{"norm": "rmsnorm", "attn_scale": 0.125, "init_std_qkv": 0.0491, "lr_mult_down": 2.0}
Each number is 200 + 30 x the weight over the matrix's rms, rounded and kept within 0 to 999. Layers, rows and columns count from 0.

# q: layer 2 attention query, 256x256, rms 0.0807, rows 0-52, columns 64-127
# k: layer 2 attention key, 256x256, rms 0.0809, rows 0-51, columns 64-127
q0,176,210,172,161,206,215,151,179,218,176,170,240,207,224,209,278,198,239,243,167,169,218,230,208,244,167,239,212,239,184,255,268,210,216,185,234,225,170,224,180,230,157,188,210,197,239,177,189,169,256,199,198,218,171,195,218,194,219,202,207,213,187,208,225
k0,180,219,183,208,229,228,191,216,139,233,192,202,213,187,219,145,188,214,159,187,239,180,218,219,156,185,197,167,204,189,226,168,220,197,224,209,178,233,180,209,208,198,200,189,217,220,239,219,236,199,168,177,173,183,204,208,206,212,171,180,203,184,211,228
q1,178,207,225,255,202,223,195,238,171,179,158,164,211,237,191,207,200,138,231,194,198,194,198,214,194,204,216,170,222,181,218,187,241,207,186,215,181,214,194,177,200,209,217,199,225,217,210,196,233,174,205,201,207,190,203,231,236,214,212,191,206,197,197,248
k1,222,184,176,207,191,194,240,192,202,211,210,191,215,184,197,204,174,193,180,187,215,221,212,235,220,171,206,205,233,199,212,199,203,188,231,226,210,236,184,217,195,193,193,215,215,197,197,186,192,195,226,232,211,211,159,211,185,201,202,173,206,200,229,176
q2,138,201,180,163,241,209,182,217,225,203,178,214,199,205,192,183,196,160,246,223,194,206,177,186,227,144,206,198,209,209,192,199,248,234,209,149,193,176,183,161,187,186,161,232,190,235,228,198,269,187,223,258,207,214,171,212,201,218,230,244,204,220,188,206
k2,239,201,214,202,209,258,206,225,203,249,259,221,186,200,211,220,220,213,181,241,221,166,177,241,165,193,257,209,191,208,203,195,248,137,234,220,224,197,181,217,206,190,196,212,268,189,197,207,160,167,237,267,201,223,201,186,239,201,231,225,196,228,226,202
q3,200,202,182,191,204,165,180,187,222,218,209,211,248,194,177,241,186,200,267,148,190,236,206,235,233,178,214,217,225,232,204,242,215,254,220,172,228,197,225,159,185,213,199,236,220,187,211,186,183,227,205,190,221,183,207,215,193,221,198,179,240,231,210,187
k3,207,186,254,171,241,255,219,161,233,224,214,188,225,183,201,226,184,181,181,203,199,216,216,193,229,199,273,138,188,214,255,225,198,143,185,184,185,177,147,236,192,217,210,224,207,203,157,175,208,198,139,241,188,222,164,176,244,233,190,215,176,253,204,221
q4,229,166,223,178,216,181,177,219,221,211,222,204,252,225,223,216,209,178,203,122,191,194,199,206,214,220,218,208,167,221,194,211,203,218,195,222,193,234,212,179,199,182,146,210,179,219,209,189,187,200,176,170,237,192,159,245,230,206,192,179,178,279,240,168
k4,220,201,198,188,208,198,168,198,187,156,189,146,213,151,210,210,242,149,215,180,207,224,224,190,204,170,264,198,208,178,233,208,192,181,194,161,205,203,208,204,188,245,232,189,247,216,209,185,145,189,174,215,163,215,202,170,231,193,206,216,206,252,182,227
q5,168,230,193,172,204,214,197,231,238,203,177,212,206,230,191,237,187,203,217,173,190,167,165,207,217,196,243,227,247,263,240,229,217,212,211,177,217,189,212,196,183,227,155,215,148,183,184,156,179,170,246,207,225,192,203,187,189,231,210,199,216,205,205,203
k5,229,172,213,180,178,225,168,142,213,217,165,202,219,229,219,246,208,203,224,185,217,205,183,211,233,176,213,202,186,203,171,215,186,174,194,202,177,163,178,204,218,174,211,176,220,204,178,188,229,194,161,189,180,214,262,200,249,195,237,247,169,209,210,185
q6,163,207,205,181,213,208,170,207,222,190,194,225,219,232,189,181,176,218,223,147,188,191,187,216,208,199,218,250,212,209,199,237,251,233,157,219,238,131,229,192,224,204,191,190,237,205,161,184,175,185,190,180,226,179,205,179,202,223,219,196,207,179,206,211
k6,235,163,237,158,241,287,220,245,192,195,217,244,198,200,201,199,203,214,187,216,219,223,194,220,202,198,199,214,178,235,214,177,205,212,181,184,144,188,187,227,212,224,202,183,172,186,235,235,236,226,222,186,252,151,196,234,242,233,186,260,222,203,184,190
q7,189,203,240,223,194,184,214,168,197,195,212,207,192,180,196,149,198,199,153,229,189,220,224,206,177,158,199,179,223,185,231,142,209,146,231,215,230,233,185,239,212,208,219,235,190,227,237,231,209,178,209,199,193,250,217,212,213,188,195,247,167,189,211,212
k7,258,219,159,229,207,196,196,198,230,195,179,170,193,213,198,196,152,228,231,231,189,192,204,199,201,232,201,183,175,194,185,208,202,233,228,193,232,198,269,221,210,174,211,215,198,211,191,120,239,188,225,192,208,177,207,205,171,288,250,140,206,217,197,209
q8,199,193,185,263,175,195,203,166,191,210,180,182,258,184,202,170,168,221,208,259,216,196,182,174,202,158,225,236,190,202,209,191,193,172,202,224,216,213,186,193,224,194,234,189,147,196,204,176,160,185,203,178,158,201,207,180,237,196,228,184,205,200,124,220
k8,205,218,257,165,218,174,220,242,153,208,210,165,223,201,173,177,207,212,190,217,200,200,186,232,165,227,179,143,197,233,212,189,163,199,191,197,208,191,187,108,196,211,166,237,221,223,198,156,201,182,197,139,213,226,208,167,210,220,182,210,214,191,162,174
q9,157,206,202,213,212,153,220,186,194,197,170,134,171,209,165,213,227,173,233,224,128,189,205,183,250,206,200,200,218,219,163,275,164,196,168,186,187,189,236,197,195,202,185,202,195,182,193,172,177,188,141,196,194,220,209,150,172,205,229,220,217,257,219,217
k9,168,187,206,189,223,233,145,177,192,171,166,258,194,205,234,169,180,216,205,184,185,222,198,183,234,229,226,219,209,160,190,227,292,234,193,236,177,204,204,209,185,205,217,184,204,227,159,242,206,211,213,240,228,134,163,250,185,188,206,180,197,224,215,213
q10,160,182,229,209,231,207,169,197,207,202,193,171,242,251,170,295,209,196,254,199,196,204,165,174,232,221,173,246,214,207,176,235,182,247,146,210,218,198,220,201,177,187,208,247,186,127,189,199,183,222,167,174,202,181,188,192,150,228,232,195,260,211,175,279
k10,168,210,254,243,193,194,147,233,158,229,197,174,249,215,230,209,184,186,191,223,213,176,212,180,253,228,201,219,191,249,213,188,210,180,123,173,184,216,182,193,176,201,193,241,196,190,226,219,175,204,207,137,196,212,165,256,185,164,190,215,178,162,177,191
q11,215,221,177,153,228,216,184,243,230,201,241,154,245,199,172,204,223,241,122,211,234,190,163,240,262,243,224,211,238,221,188,228,174,189,212,139,186,205,176,164,167,276,207,206,253,168,163,232,214,228,181,253,240,183,165,200,226,237,170,176,163,210,228,189
k11,237,177,191,205,235,213,170,166,217,145,207,234,178,202,151,218,206,157,192,172,282,160,207,205,195,237,277,207,170,199,181,170,256,168,191,245,191,199,208,248,221,191,223,262,181,174,217,249,204,221,183,245,205,239,197,188,261,217,209,192,187,211,204,218
q12,232,191,211,222,172,206,239,135,175,210,218,188,173,161,192,141,221,218,134,222,230,238,283,164,199,231,209,143,152,178,205,133,204,121,240,153,187,189,182,266,204,224,227,211,184,257,215,221,211,259,239,135,187,244,165,258,242,258,179,197,182,185,200,192
k12,166,174,182,199,203,209,141,197,145,239,209,136,191,260,194,215,176,198,224,146,181,216,189,138,202,220,160,228,164,161,158,212,220,203,207,258,165,161,182,159,136,200,260,217,176,232,228,151,264,206,186,194,194,147,232,182,201,166,177,221,190,226,226,207
q13,232,205,197,197,209,170,164,162,193,191,166,173,210,164,204,194,211,227,219,214,192,178,200,180,224,170,196,151,219,215,214,171,187,223,259,203,233,209,200,218,210,196,188,200,227,228,254,188,246,184,197,232,191,204,152,163,156,187,228,205,188,225,206,222
k13,166,188,196,180,200,178,130,170,209,205,231,270,238,209,149,196,229,201,169,184,212,226,141,242,219,142,238,174,216,221,215,204,267,191,156,196,199,234,182,184,204,191,191,187,178,197,178,246,135,205,141,208,156,132,219,195,236,137,162,202,193,213,180,168
q14,196,175,215,177,179,182,118,187,221,239,180,167,279,220,246,272,198,153,246,215,217,176,177,239,236,139,168,209,282,200,216,243,234,229,153,169,204,213,209,162,162,202,130,131,203,157,192,186,175,191,200,147,123,152,140,242,168,224,167,248,191,183,148,150
k14,154,244,236,203,252,206,165,181,190,186,132,152,223,197,213,157,204,181,189,149,213,249,203,171,240,227,175,203,228,169,241,187,209,191,233,192,196,246,140,184,238,247,138,265,149,222,184,189,259,161,165,216,206,176,205,223,202,211,211,235,181,179,213,148
q15,196,266,185,218,168,208,209,184,186,208,145,157,246,233,135,169,234,220,255,166,172,171,177,223,169,188,178,202,166,224,198,190,195,279,131,190,198,229,198,144,264,171,162,200,223,228,256,158,237,251,196,210,266,205,172,141,134,240,144,196,162,177,177,197
k15,161,199,216,185,232,155,184,246,216,195,171,262,166,245,212,187,181,262,222,224,212,185,208,175,176,169,186,154,243,224,200,250,203,211,271,222,149,198,177,180,243,219,182,210,232,209,222,212,194,164,196,160,190,162,234,228,221,194,210,242,205,209,180,222
q16,213,242,233,184,114,194,218,269,251,196,221,185,190,283,210,219,186,207,165,159,163,225,245,202,206,243,188,218,184,119,176,184,180,205,152,211,229,216,212,197,177,212,240,184,220,147,167,229,235,231,215,215,154,260,183,172,171,248,216,183,220,232,192,205
k16,211,233,247,214,265,205,206,166,195,216,134,235,182,214,203,203,206,143,240,197,166,225,241,149,181,259,219,216,183,158,169,220,245,166,191,232,221,112,184,207,227,209,221,184,230,211,257,248,206,227,209,202,194,174,162,221,233,227,180,247,225,197,234,264
q17,175,137,227,153,167,214,220,146,215,196,248,213,229,161,159,167,139,202,190,202,184,195,201,219,159,240,200,178,170,185,166,209,138,255,228,179,226,225,292,189,219,80,220,210,182,148,132,251,234,213,157,152,239,182,190,167,137,186,190,131,138,203,147,158
k17,182,196,187,219,282,221,220,202,189,194,152,146,199,194,144,199,244,206,193,270,170,153,226,244,223,211,162,204,147,222,176,224,184,261,199,272,196,262,168,231,181,247,230,199,210,191,224,159,218,277,248,138,210,192,213,225,172,250,135,189,190,225,181,203
q18,197,149,171,229,161,154,194,198,209,205,232,199,207,181,211,109,194,243,186,204,178,207,171,194,235,175,190,193,203,260,203,152,187,201,222,175,218,145,214,172,195,233,219,239,189,179,168,161,211,213,202,145,220,152,161,217,226,148,216,214,180,206,135,228
k18,236,164,169,264,263,218,179,164,210,216,184,172,188,224,211,204,189,201,239,179,235,208,123,252,194,159,195,196,179,195,210,174,218,164,203,215,129,282,208,162,151,230,193,219,213,209,182,220,182,201,192,217,110,181,263,145,183,213,215,174,153,198,211,204
q19,147,195,177,204,211,254,218,185,188,220,190,198,190,163,209,192,141,248,249,183,178,163,222,219,187,138,218,232,213,220,194,233,266,145,273,175,154,234,143,194,168,246,265,169,223,151,155,142,154,214,206,142,174,157,182,234,235,185,118,234,206,243,211,237
k19,243,220,163,176,235,225,224,195,193,210,178,174,120,209,135,153,174,200,230,164,246,198,241,189,249,165,171,214,165,235,135,182,141,208,205,154,178,153,166,228,142,217,160,221,173,258,212,231,168,214,225,160,339,142,214,214,188,190,241,163,231,227,198,144
q20,202,190,129,207,200,185,196,183,149,214,196,197,186,214,194,148,211,169,238,209,131,212,250,117,215,182,207,209,206,224,182,188,161,240,220,155,196,179,162,160,235,224,243,182,174,223,214,218,216,186,176,164,186,219,266,277,221,205,197,221,239,197,208,141
k20,194,179,169,169,191,249,208,254,211,201,222,182,201,172,195,219,187,176,198,197,224,202,126,179,207,118,245,206,218,220,251,196,144,239,232,182,186,196,196,237,165,271,218,222,228,200,235,162,214,203,240,222,159,230,213,211,227,191,184,186,159,238,206,139
q21,190,231,214,238,198,220,241,251,196,180,214,173,211,224,180,195,216,190,178,197,205,174,192,229,215,183,191,170,216,213,207,242,168,226,206,159,217,194,237,230,198,246,173,211,168,166,192,225,183,213,196,218,255,228,192,180,173,121,193,170,163,272,170,199
k21,179,183,168,238,178,206,209,233,196,212,146,245,209,219,201,180,121,184,228,169,207,176,224,188,183,204,203,166,213,191,182,216,189,232,249,234,207,128,182,178,239,224,189,169,212,219,162,242,268,230,188,220,209,241,172,147,128,233,259,243,221,225,176,228
q22,225,221,193,229,209,246,181,208,208,159,208,204,220,222,195,205,267,135,234,190,237,177,133,182,225,184,187,235,271,134,241,213,193,230,148,192,227,216,231,167,190,196,211,336,162,189,211,166,248,180,195,229,144,178,184,207,157,187,213,195,240,191,187,242
k22,193,171,179,133,175,227,264,217,201,166,142,289,229,188,205,192,193,186,193,232,248,177,180,151,207,209,203,241,177,187,214,157,221,225,216,195,199,178,201,155,183,252,206,238,228,195,183,177,202,140,232,223,258,187,216,225,133,200,226,159,108,212,190,236
q23,227,200,210,136,231,187,123,163,172,185,230,142,201,214,174,156,194,171,217,202,192,212,234,153,229,190,185,154,174,172,229,194,173,197,159,119,209,137,192,188,208,163,217,205,241,231,205,179,206,213,225,144,151,154,194,161,213,217,211,194,171,179,179,198
k23,220,231,238,193,157,175,189,197,162,188,197,206,179,233,201,219,227,192,175,216,141,235,253,232,215,261,201,157,278,155,241,179,150,186,218,205,248,194,231,208,242,171,173,197,226,160,215,223,190,190,235,214,177,158,192,199,215,222,176,196,175,250,160,223
q24,233,192,165,195,234,192,183,158,182,259,251,179,168,159,222,176,213,238,200,227,239,181,195,174,177,206,188,214,196,168,184,209,184,200,230,207,206,234,197,224,202,214,192,193,169,152,265,193,252,159,245,255,266,160,194,224,257,252,193,197,140,187,185,194
k24,194,250,162,209,187,188,153,195,203,180,173,149,172,216,176,175,218,187,230,215,161,202,225,176,193,268,211,219,241,189,221,200,232,236,224,182,174,233,226,194,194,161,159,225,169,207,196,207,235,212,219,186,138,241,177,225,51,209,258,200,244,217,207,163
q25,251,173,218,130,201,295,175,226,183,229,196,167,233,237,142,223,223,244,141,212,185,242,181,192,97,267,206,217,169,172,210,202,217,176,277,119,243,155,204,239,217,251,195,174,224,274,182,185,200,212,207,158,156,164,229,160,199,238,212,246,209,223,140,195
k25,165,244,221,176,167,206,194,218,201,231,240,220,204,184,186,139,190,226,198,177,184,238,160,207,236,188,153,198,286,150,158,195,177,288,226,186,223,182,261,226,224,173,179,170,187,215,234,138,232,233,190,224,179,135,177,173,283,208,219,284,232,233,216,147
q26,209,173,170,246,127,198,214,224,166,192,178,221,205,175,183,162,134,222,205,232,189,242,175,267,222,174,225,185,186,207,234,197,168,168,217,180,144,146,187,215,197,212,209,189,143,204,203,240,286,184,173,208,209,206,155,167,190,123,226,192,220,272,229,235
k26,210,177,124,225,145,242,208,184,174,223,165,198,233,185,251,215,189,191,181,165,197,179,215,238,164,236,201,211,235,235,150,221,172,197,187,191,271,210,145,245,230,197,170,224,263,209,179,244,183,140,189,191,203,203,184,216,161,184,206,141,158,254,177,211
q27,169,209,185,204,233,244,207,163,163,207,181,153,229,207,200,172,252,115,216,226,194,199,216,213,230,203,253,259,235,203,255,218,218,183,201,227,181,198,197,211,196,177,129,212,136,145,242,244,223,216,188,225,156,198,231,228,165,202,125,260,134,194,204,198
k27,166,178,119,176,240,188,225,202,223,177,179,172,205,246,197,194,221,197,187,175,211,184,233,211,172,138,154,213,152,177,190,241,213,253,182,204,193,178,198,162,134,221,132,224,208,139,223,180,204,192,259,202,185,183,233,156,196,190,222,280,191,164,251,190
q28,193,282,205,213,232,209,157,142,181,139,169,194,203,219,171,197,195,164,243,206,195,222,203,224,191,222,161,241,224,277,212,167,202,235,192,224,182,176,200,178,199,187,204,218,202,226,172,271,172,191,215,222,123,188,234,205,238,177,170,171,208,126,167,143
k28,134,176,187,248,255,219,215,216,194,171,250,120,197,240,260,170,175,161,210,230,226,232,235,176,210,156,152,264,169,178,202,209,233,163,157,235,203,173,107,179,240,219,120,209,182,212,145,179,228,231,214,181,236,214,219,160,174,274,232,232,193,237,206,167
q29,194,235,189,210,230,216,239,245,194,238,181,121,194,191,194,140,240,152,230,197,204,167,187,205,205,243,196,144,189,155,214,217,255,207,215,254,169,210,150,220,208,172,254,210,211,180,204,238,243,184,170,195,180,239,175,209,171,193,183,226,247,189,238,247
k29,211,230,182,201,155,208,192,120,222,169,183,226,201,158,181,154,204,220,234,177,161,169,192,175,213,267,189,138,211,199,174,208,220,244,245,165,150,200,263,203,229,249,236,279,198,229,222,149,180,109,181,234,201,177,186,197,192,134,224,193,193,141,209,187
q30,157,150,233,141,212,217,213,191,170,199,166,160,178,165,193,186,204,137,234,156,176,247,160,194,203,194,250,170,163,190,146,194,169,234,228,161,211,179,251,155,203,210,200,166,213,163,216,219,198,185,244,203,195,201,226,166,207,208,196,237,218,199,229,168
k30,137,247,182,165,194,254,185,200,203,217,198,292,162,228,180,230,186,160,236,160,200,241,223,193,239,107,231,218,257,248,241,220,182,160,253,246,166,175,160,192,133,199,235,163,214,153,209,185,178,214,204,212,188,240,204,257,167,209,196,204,202,159,206,167
q31,216,210,185,215,222,188,136,178,202,201,190,165,226,167,177,195,166,187,234,203,133,198,186,233,224,207,132,196,173,217,181,172,213,142,196,137,194,223,195,184,161,200,224,175,181,178,246,173,221,230,199,256,187,165,196,145,170,160,241,228,215,173,215,237
k31,192,205,160,221,242,121,199,193,189,174,185,212,230,96,204,232,201,161,171,192,228,134,243,148,241,244,233,169,180,218,234,190,147,254,203,174,259,272,264,127,284,170,150,218,218,201,204,169,224,153,204,215,157,238,174,215,147,204,210,196,172,237,205,216
q32,165,163,174,151,244,154,211,191,296,218,226,244,183,232,205,247,151,214,197,201,151,196,197,217,205,224,193,238,253,216,186,280,191,195,231,231,205,183,205,181,217,183,176,190,200,175,203,131,165,258,219,220,210,203,204,197,126,195,242,188,233,202,189,143
k32,156,158,221,203,175,247,156,201,188,188,236,195,220,310,217,221,219,229,173,209,216,186,178,173,237,179,233,200,223,199,223,183,257,178,188,204,177,173,209,242,166,221,204,146,141,225,186,217,191,197,161,215,212,174,239,206,212,218,183,203,224,174,182,211
q33,170,177,114,183,264,195,130,193,286,239,190,252,202,187,200,225,163,237,258,161,174,198,188,195,201,175,228,208,228,241,204,267,218,218,183,190,193,182,233,172,212,154,163,252,171,226,177,182,226,214,214,177,227,170,149,255,192,223,201,222,234,229,207,194
k33,194,155,230,182,207,254,186,199,174,192,259,232,214,267,208,209,268,202,175,209,217,202,222,206,216,195,231,152,201,157,212,174,249,206,198,191,180,219,187,225,186,241,212,171,172,246,229,179,177,179,211,175,201,139,181,226,240,198,170,201,195,222,171,228
q34,144,210,166,147,228,180,169,205,271,210,212,252,227,217,174,233,142,248,212,186,229,220,217,183,210,178,214,184,199,200,225,236,211,215,181,186,208,184,240,192,183,165,202,226,153,140,209,186,176,223,209,222,202,203,201,217,182,221,197,175,250,222,203,190
k34,182,184,229,199,222,247,205,180,221,215,243,187,189,235,183,226,250,206,182,160,188,221,138,203,189,176,244,190,225,232,208,216,236,232,182,219,201,192,207,265,169,187,188,196,160,189,230,184,188,214,222,173,183,174,208,207,211,237,211,236,174,205,205,214
q35,255,174,177,216,211,197,195,177,178,195,180,179,146,231,193,194,202,245,219,180,251,210,217,189,236,202,224,211,201,182,210,224,163,256,267,211,187,223,231,219,213,202,205,212,194,207,179,232,190,182,141,193,231,201,218,212,217,184,173,210,169,160,205,199
k35,152,265,215,212,179,206,202,165,233,241,187,161,208,232,202,215,172,187,185,174,185,158,181,212,213,213,167,166,203,208,256,188,169,146,213,179,185,190,172,277,147,197,184,186,192,177,161,147,201,241,183,175,130,180,206,156,204,204,215,162,196,213,169,187
q36,164,166,156,205,208,193,183,164,173,181,208,201,200,201,184,203,146,199,201,173,174,195,187,196,170,150,219,162,216,226,201,207,219,145,202,181,208,221,200,230,195,161,193,203,146,273,218,152,238,159,221,189,196,205,213,196,201,185,245,197,175,189,191,226
k36,246,181,146,160,186,202,166,273,202,188,287,222,190,218,167,193,186,236,251,211,206,252,211,209,181,252,135,230,171,141,168,194,231,238,211,182,244,227,258,148,203,118,175,170,220,245,192,254,168,193,219,208,224,194,199,225,179,203,146,213,232,189,216,193
q37,228,184,213,177,222,211,230,225,183,204,191,195,162,200,232,174,200,207,212,169,198,220,218,193,138,177,205,194,160,191,196,164,223,189,220,194,208,228,163,270,184,226,223,205,220,210,187,243,192,204,174,212,215,188,226,218,255,189,233,149,214,139,189,209
k37,216,233,176,167,253,191,140,194,241,197,179,170,201,187,185,200,223,208,181,180,172,186,222,235,185,190,192,139,222,200,240,248,184,184,251,208,223,167,199,150,200,185,191,192,208,120,202,192,246,214,187,193,175,237,182,152,202,209,228,147,229,264,211,198
q38,197,203,167,200,233,196,204,219,214,224,127,213,221,228,179,241,195,207,260,163,169,210,214,207,195,184,214,222,201,231,211,276,194,217,164,196,189,197,206,170,216,169,159,238,199,199,219,208,229,181,176,153,278,197,221,243,168,228,206,168,238,218,173,219
k38,167,182,206,185,141,258,208,154,180,219,224,183,197,184,204,217,169,194,189,208,208,225,215,212,255,184,205,160,177,204,207,199,180,202,193,213,193,174,225,210,225,234,239,161,171,187,212,202,169,211,194,200,197,151,173,226,167,231,211,192,184,230,192,238
q39,222,201,216,246,178,222,163,225,171,220,187,186,211,203,184,182,215,188,162,202,202,206,186,245,197,199,186,212,176,214,194,176,201,214,162,185,205,208,167,223,218,196,185,181,193,203,182,190,195,208,202,212,181,177,229,200,220,193,160,231,155,191,184,176
k39,195,220,174,271,158,153,204,184,177,192,187,209,227,178,208,211,217,163,193,188,246,199,215,247,188,208,124,189,188,206,210,226,184,209,229,207,205,162,191,195,191,261,209,224,255,156,236,232,218,185,210,210,198,205,193,183,189,200,170,186,177,162,241,180
q40,216,162,209,191,164,162,195,194,183,228,190,220,191,172,255,176,203,185,183,203,192,243,221,238,225,207,221,215,205,209,177,159,207,222,195,213,189,190,199,168,251,209,237,153,268,215,197,272,183,231,158,208,164,183,187,125,222,217,171,202,189,202,198,196
k40,172,215,246,170,155,207,247,176,186,164,183,183,197,237,193,217,181,182,151,214,216,196,186,160,254,215,193,151,202,238,293,218,157,172,240,157,190,195,164,226,192,191,227,192,179,200,119,184,221,210,206,241,160,186,164,157,206,189,191,190,170,192,163,211
q41,219,197,213,238,184,172,191,182,227,196,186,160,184,182,182,187,251,234,167,217,168,233,195,187,171,202,192,199,166,195,212,140,221,167,203,176,213,231,180,235,233,180,161,219,229,268,231,203,208,137,215,211,207,249,182,174,149,183,177,227,167,198,198,189
k41,242,191,165,220,232,155,165,192,178,204,230,209,170,233,207,183,199,221,214,180,202,215,215,191,217,212,199,196,199,138,178,204,226,194,150,240,264,191,203,160,267,148,195,253,178,134,167,220,201,192,204,179,214,180,186,247,189,211,237,201,199,216,178,157
q42,236,224,203,189,152,203,176,201,190,213,188,180,202,170,207,197,145,206,210,231,178,222,201,178,189,197,243,237,179,208,177,185,219,252,195,156,244,208,255,233,189,142,237,225,158,231,172,191,218,170,244,217,285,252,219,235,195,230,183,197,152,226,179,214
k42,165,224,191,186,175,140,180,164,215,191,233,171,219,198,166,199,237,189,191,198,210,228,189,224,242,189,191,223,195,202,170,232,205,197,219,224,212,210,254,143,220,211,235,236,254,242,201,202,195,230,204,236,211,242,210,181,177,227,207,166,230,221,184,139
q43,179,193,143,236,169,252,239,154,182,197,195,223,199,184,189,217,203,217,231,197,200,196,180,231,158,263,149,205,256,182,190,187,178,158,194,159,209,218,221,151,292,216,144,221,196,241,171,200,205,180,236,194,178,177,226,194,164,222,148,260,211,194,210,183
k43,202,162,227,166,222,215,167,257,152,179,227,249,200,272,213,192,145,202,195,206,191,188,227,172,201,254,167,216,195,194,203,187,293,255,260,193,203,193,175,207,237,185,224,192,144,245,218,222,176,185,205,206,219,189,181,211,123,247,223,197,203,256,184,205
q44,225,200,218,193,191,226,237,252,176,171,207,148,207,221,176,244,185,197,195,182,190,198,222,202,217,138,188,208,215,215,167,299,161,223,218,227,173,160,228,158,222,182,237,177,133,238,181,195,238,159,222,241,225,232,160,132,208,182,176,271,227,205,184,214
k44,232,196,198,221,214,269,241,188,165,242,225,208,154,241,207,183,211,168,196,193,154,220,120,174,233,231,209,171,201,249,162,207,172,192,138,141,245,176,195,256,163,195,167,178,200,190,144,151,180,224,180,183,163,164,149,189,204,196,179,259,203,219,211,247
q45,216,205,172,196,196,87,215,213,211,186,261,230,262,246,214,221,191,219,153,182,216,198,217,197,208,159,192,232,191,155,229,154,188,156,231,233,176,242,151,193,160,216,196,215,248,142,213,241,168,204,201,166,179,199,195,239,162,168,162,212,123,196,235,229
k45,186,133,179,209,192,226,197,172,171,196,252,164,283,214,201,221,179,150,234,186,250,236,198,215,251,193,170,180,219,194,217,251,217,204,189,156,130,181,180,278,183,268,199,237,162,220,225,245,210,180,264,174,192,151,189,168,211,155,204,176,204,160,185,172
q46,269,223,246,231,155,219,234,182,196,218,230,205,174,189,139,153,234,206,224,182,189,227,209,243,184,222,196,149,232,193,212,220,226,200,177,213,205,140,225,147,196,259,179,174,175,187,219,181,174,215,240,188,211,200,196,138,179,125,212,231,214,192,226,216
k46,183,233,244,171,210,134,212,201,231,212,250,194,232,198,216,167,199,219,180,210,174,201,174,134,222,143,188,262,115,155,287,234,231,272,208,182,172,206,282,193,166,235,186,207,152,150,134,142,184,176,159,210,169,209,190,187,171,209,175,198,203,246,144,225
q47,199,178,190,228,158,213,190,236,158,198,191,190,201,176,230,254,218,235,262,189,181,223,262,199,160,188,207,272,162,168,185,189,156,161,209,189,229,236,172,200,207,183,161,179,182,226,220,185,247,177,203,228,196,146,163,148,208,186,183,201,241,206,200,195
k47,159,152,179,142,188,249,142,238,234,202,219,228,204,194,215,150,138,227,156,254,163,209,188,202,184,239,219,213,249,240,188,163,240,217,249,216,154,243,277,206,218,214,95,224,187,239,185,203,183,276,206,169,220,195,203,237,187,207,170,190,220,155,186,217
q48,192,227,225,166,250,217,217,242,178,214,157,183,257,188,233,212,238,177,276,163,231,219,172,210,137,208,234,160,218,210,188,231,239,169,163,221,240,253,206,168,210,242,184,200,204,237,216,139,264,195,210,219,174,215,177,192,186,214,179,259,175,205,194,199
k48,187,194,201,206,215,206,149,210,215,179,259,203,125,209,144,193,224,235,218,219,213,185,162,196,259,188,235,288,221,183,215,180,211,174,210,162,207,166,199,201,135,201,199,244,220,220,240,221,148,173,143,183,229,185,191,241,241,191,180,171,171,203,219,215
q49,179,255,180,223,216,221,191,214,234,229,159,146,150,258,201,228,194,188,137,248,168,178,200,213,194,206,130,190,182,121,233,197,198,180,165,172,218,178,248,160,211,153,254,190,200,215,230,255,204,184,180,204,139,238,161,128,204,183,196,246,238,198,168,212
k49,248,226,247,211,211,204,231,162,178,194,214,266,158,193,242,159,177,207,220,225,189,153,166,169,211,241,99,214,186,212,249,197,187,170,175,253,237,160,214,224,236,158,200,177,183,191,154,254,175,171,220,253,200,240,115,179,197,214,240,206,182,201,250,168
q50,191,225,195,224,249,294,197,152,195,177,188,182,255,217,262,205,198,227,216,236,212,131,210,239,156,234,212,211,244,175,200,218,168,193,188,214,193,195,210,160,201,273,210,161,234,237,156,166,262,185,166,202,198,148,201,201,224,174,275,167,164,182,181,174
k50,293,217,147,246,198,195,223,234,215,153,205,178,197,230,199,169,191,217,183,211,196,195,233,195,213,267,218,272,189,205,188,191,227,183,217,180,263,210,213,201,203,250,156,237,203,234,199,230,160,190,234,168,136,230,239,236,203,205,176,250,192,208,194,248
q51,209,209,252,136,205,169,232,246,197,219,189,218,142,178,227,229,165,185,141,257,215,155,190,151,155,179,130,205,191,167,208,142,188,200,159,246,218,138,287,199,180,201,222,175,213,152,264,174,205,196,187,182,201,255,272,197,234,199,176,248,171,171,202,193
k51,222,223,196,199,154,215,144,199,178,207,167,163,172,271,217,237,174,191,220,193,177,152,206,193,213,200,225,221,197,212,206,222,189,190,220,235,186,222,195,143,222,164,200,160,211,205,186,149,229,103,218,218,176,177,221,195,203,274,160,248,183,163,198,267
q52,204,164,233,203,201,203,188,215,217,175,217,259,214,194,244,225,170,188,240,198,201,218,144,226,196,207,247,188,195,245,251,208,200,173,210,208,194,159,224,208,175,225,228,166,180,212,202,212,199,213,250,187,168,216,205,167,180,166,180,164,240,194,182,196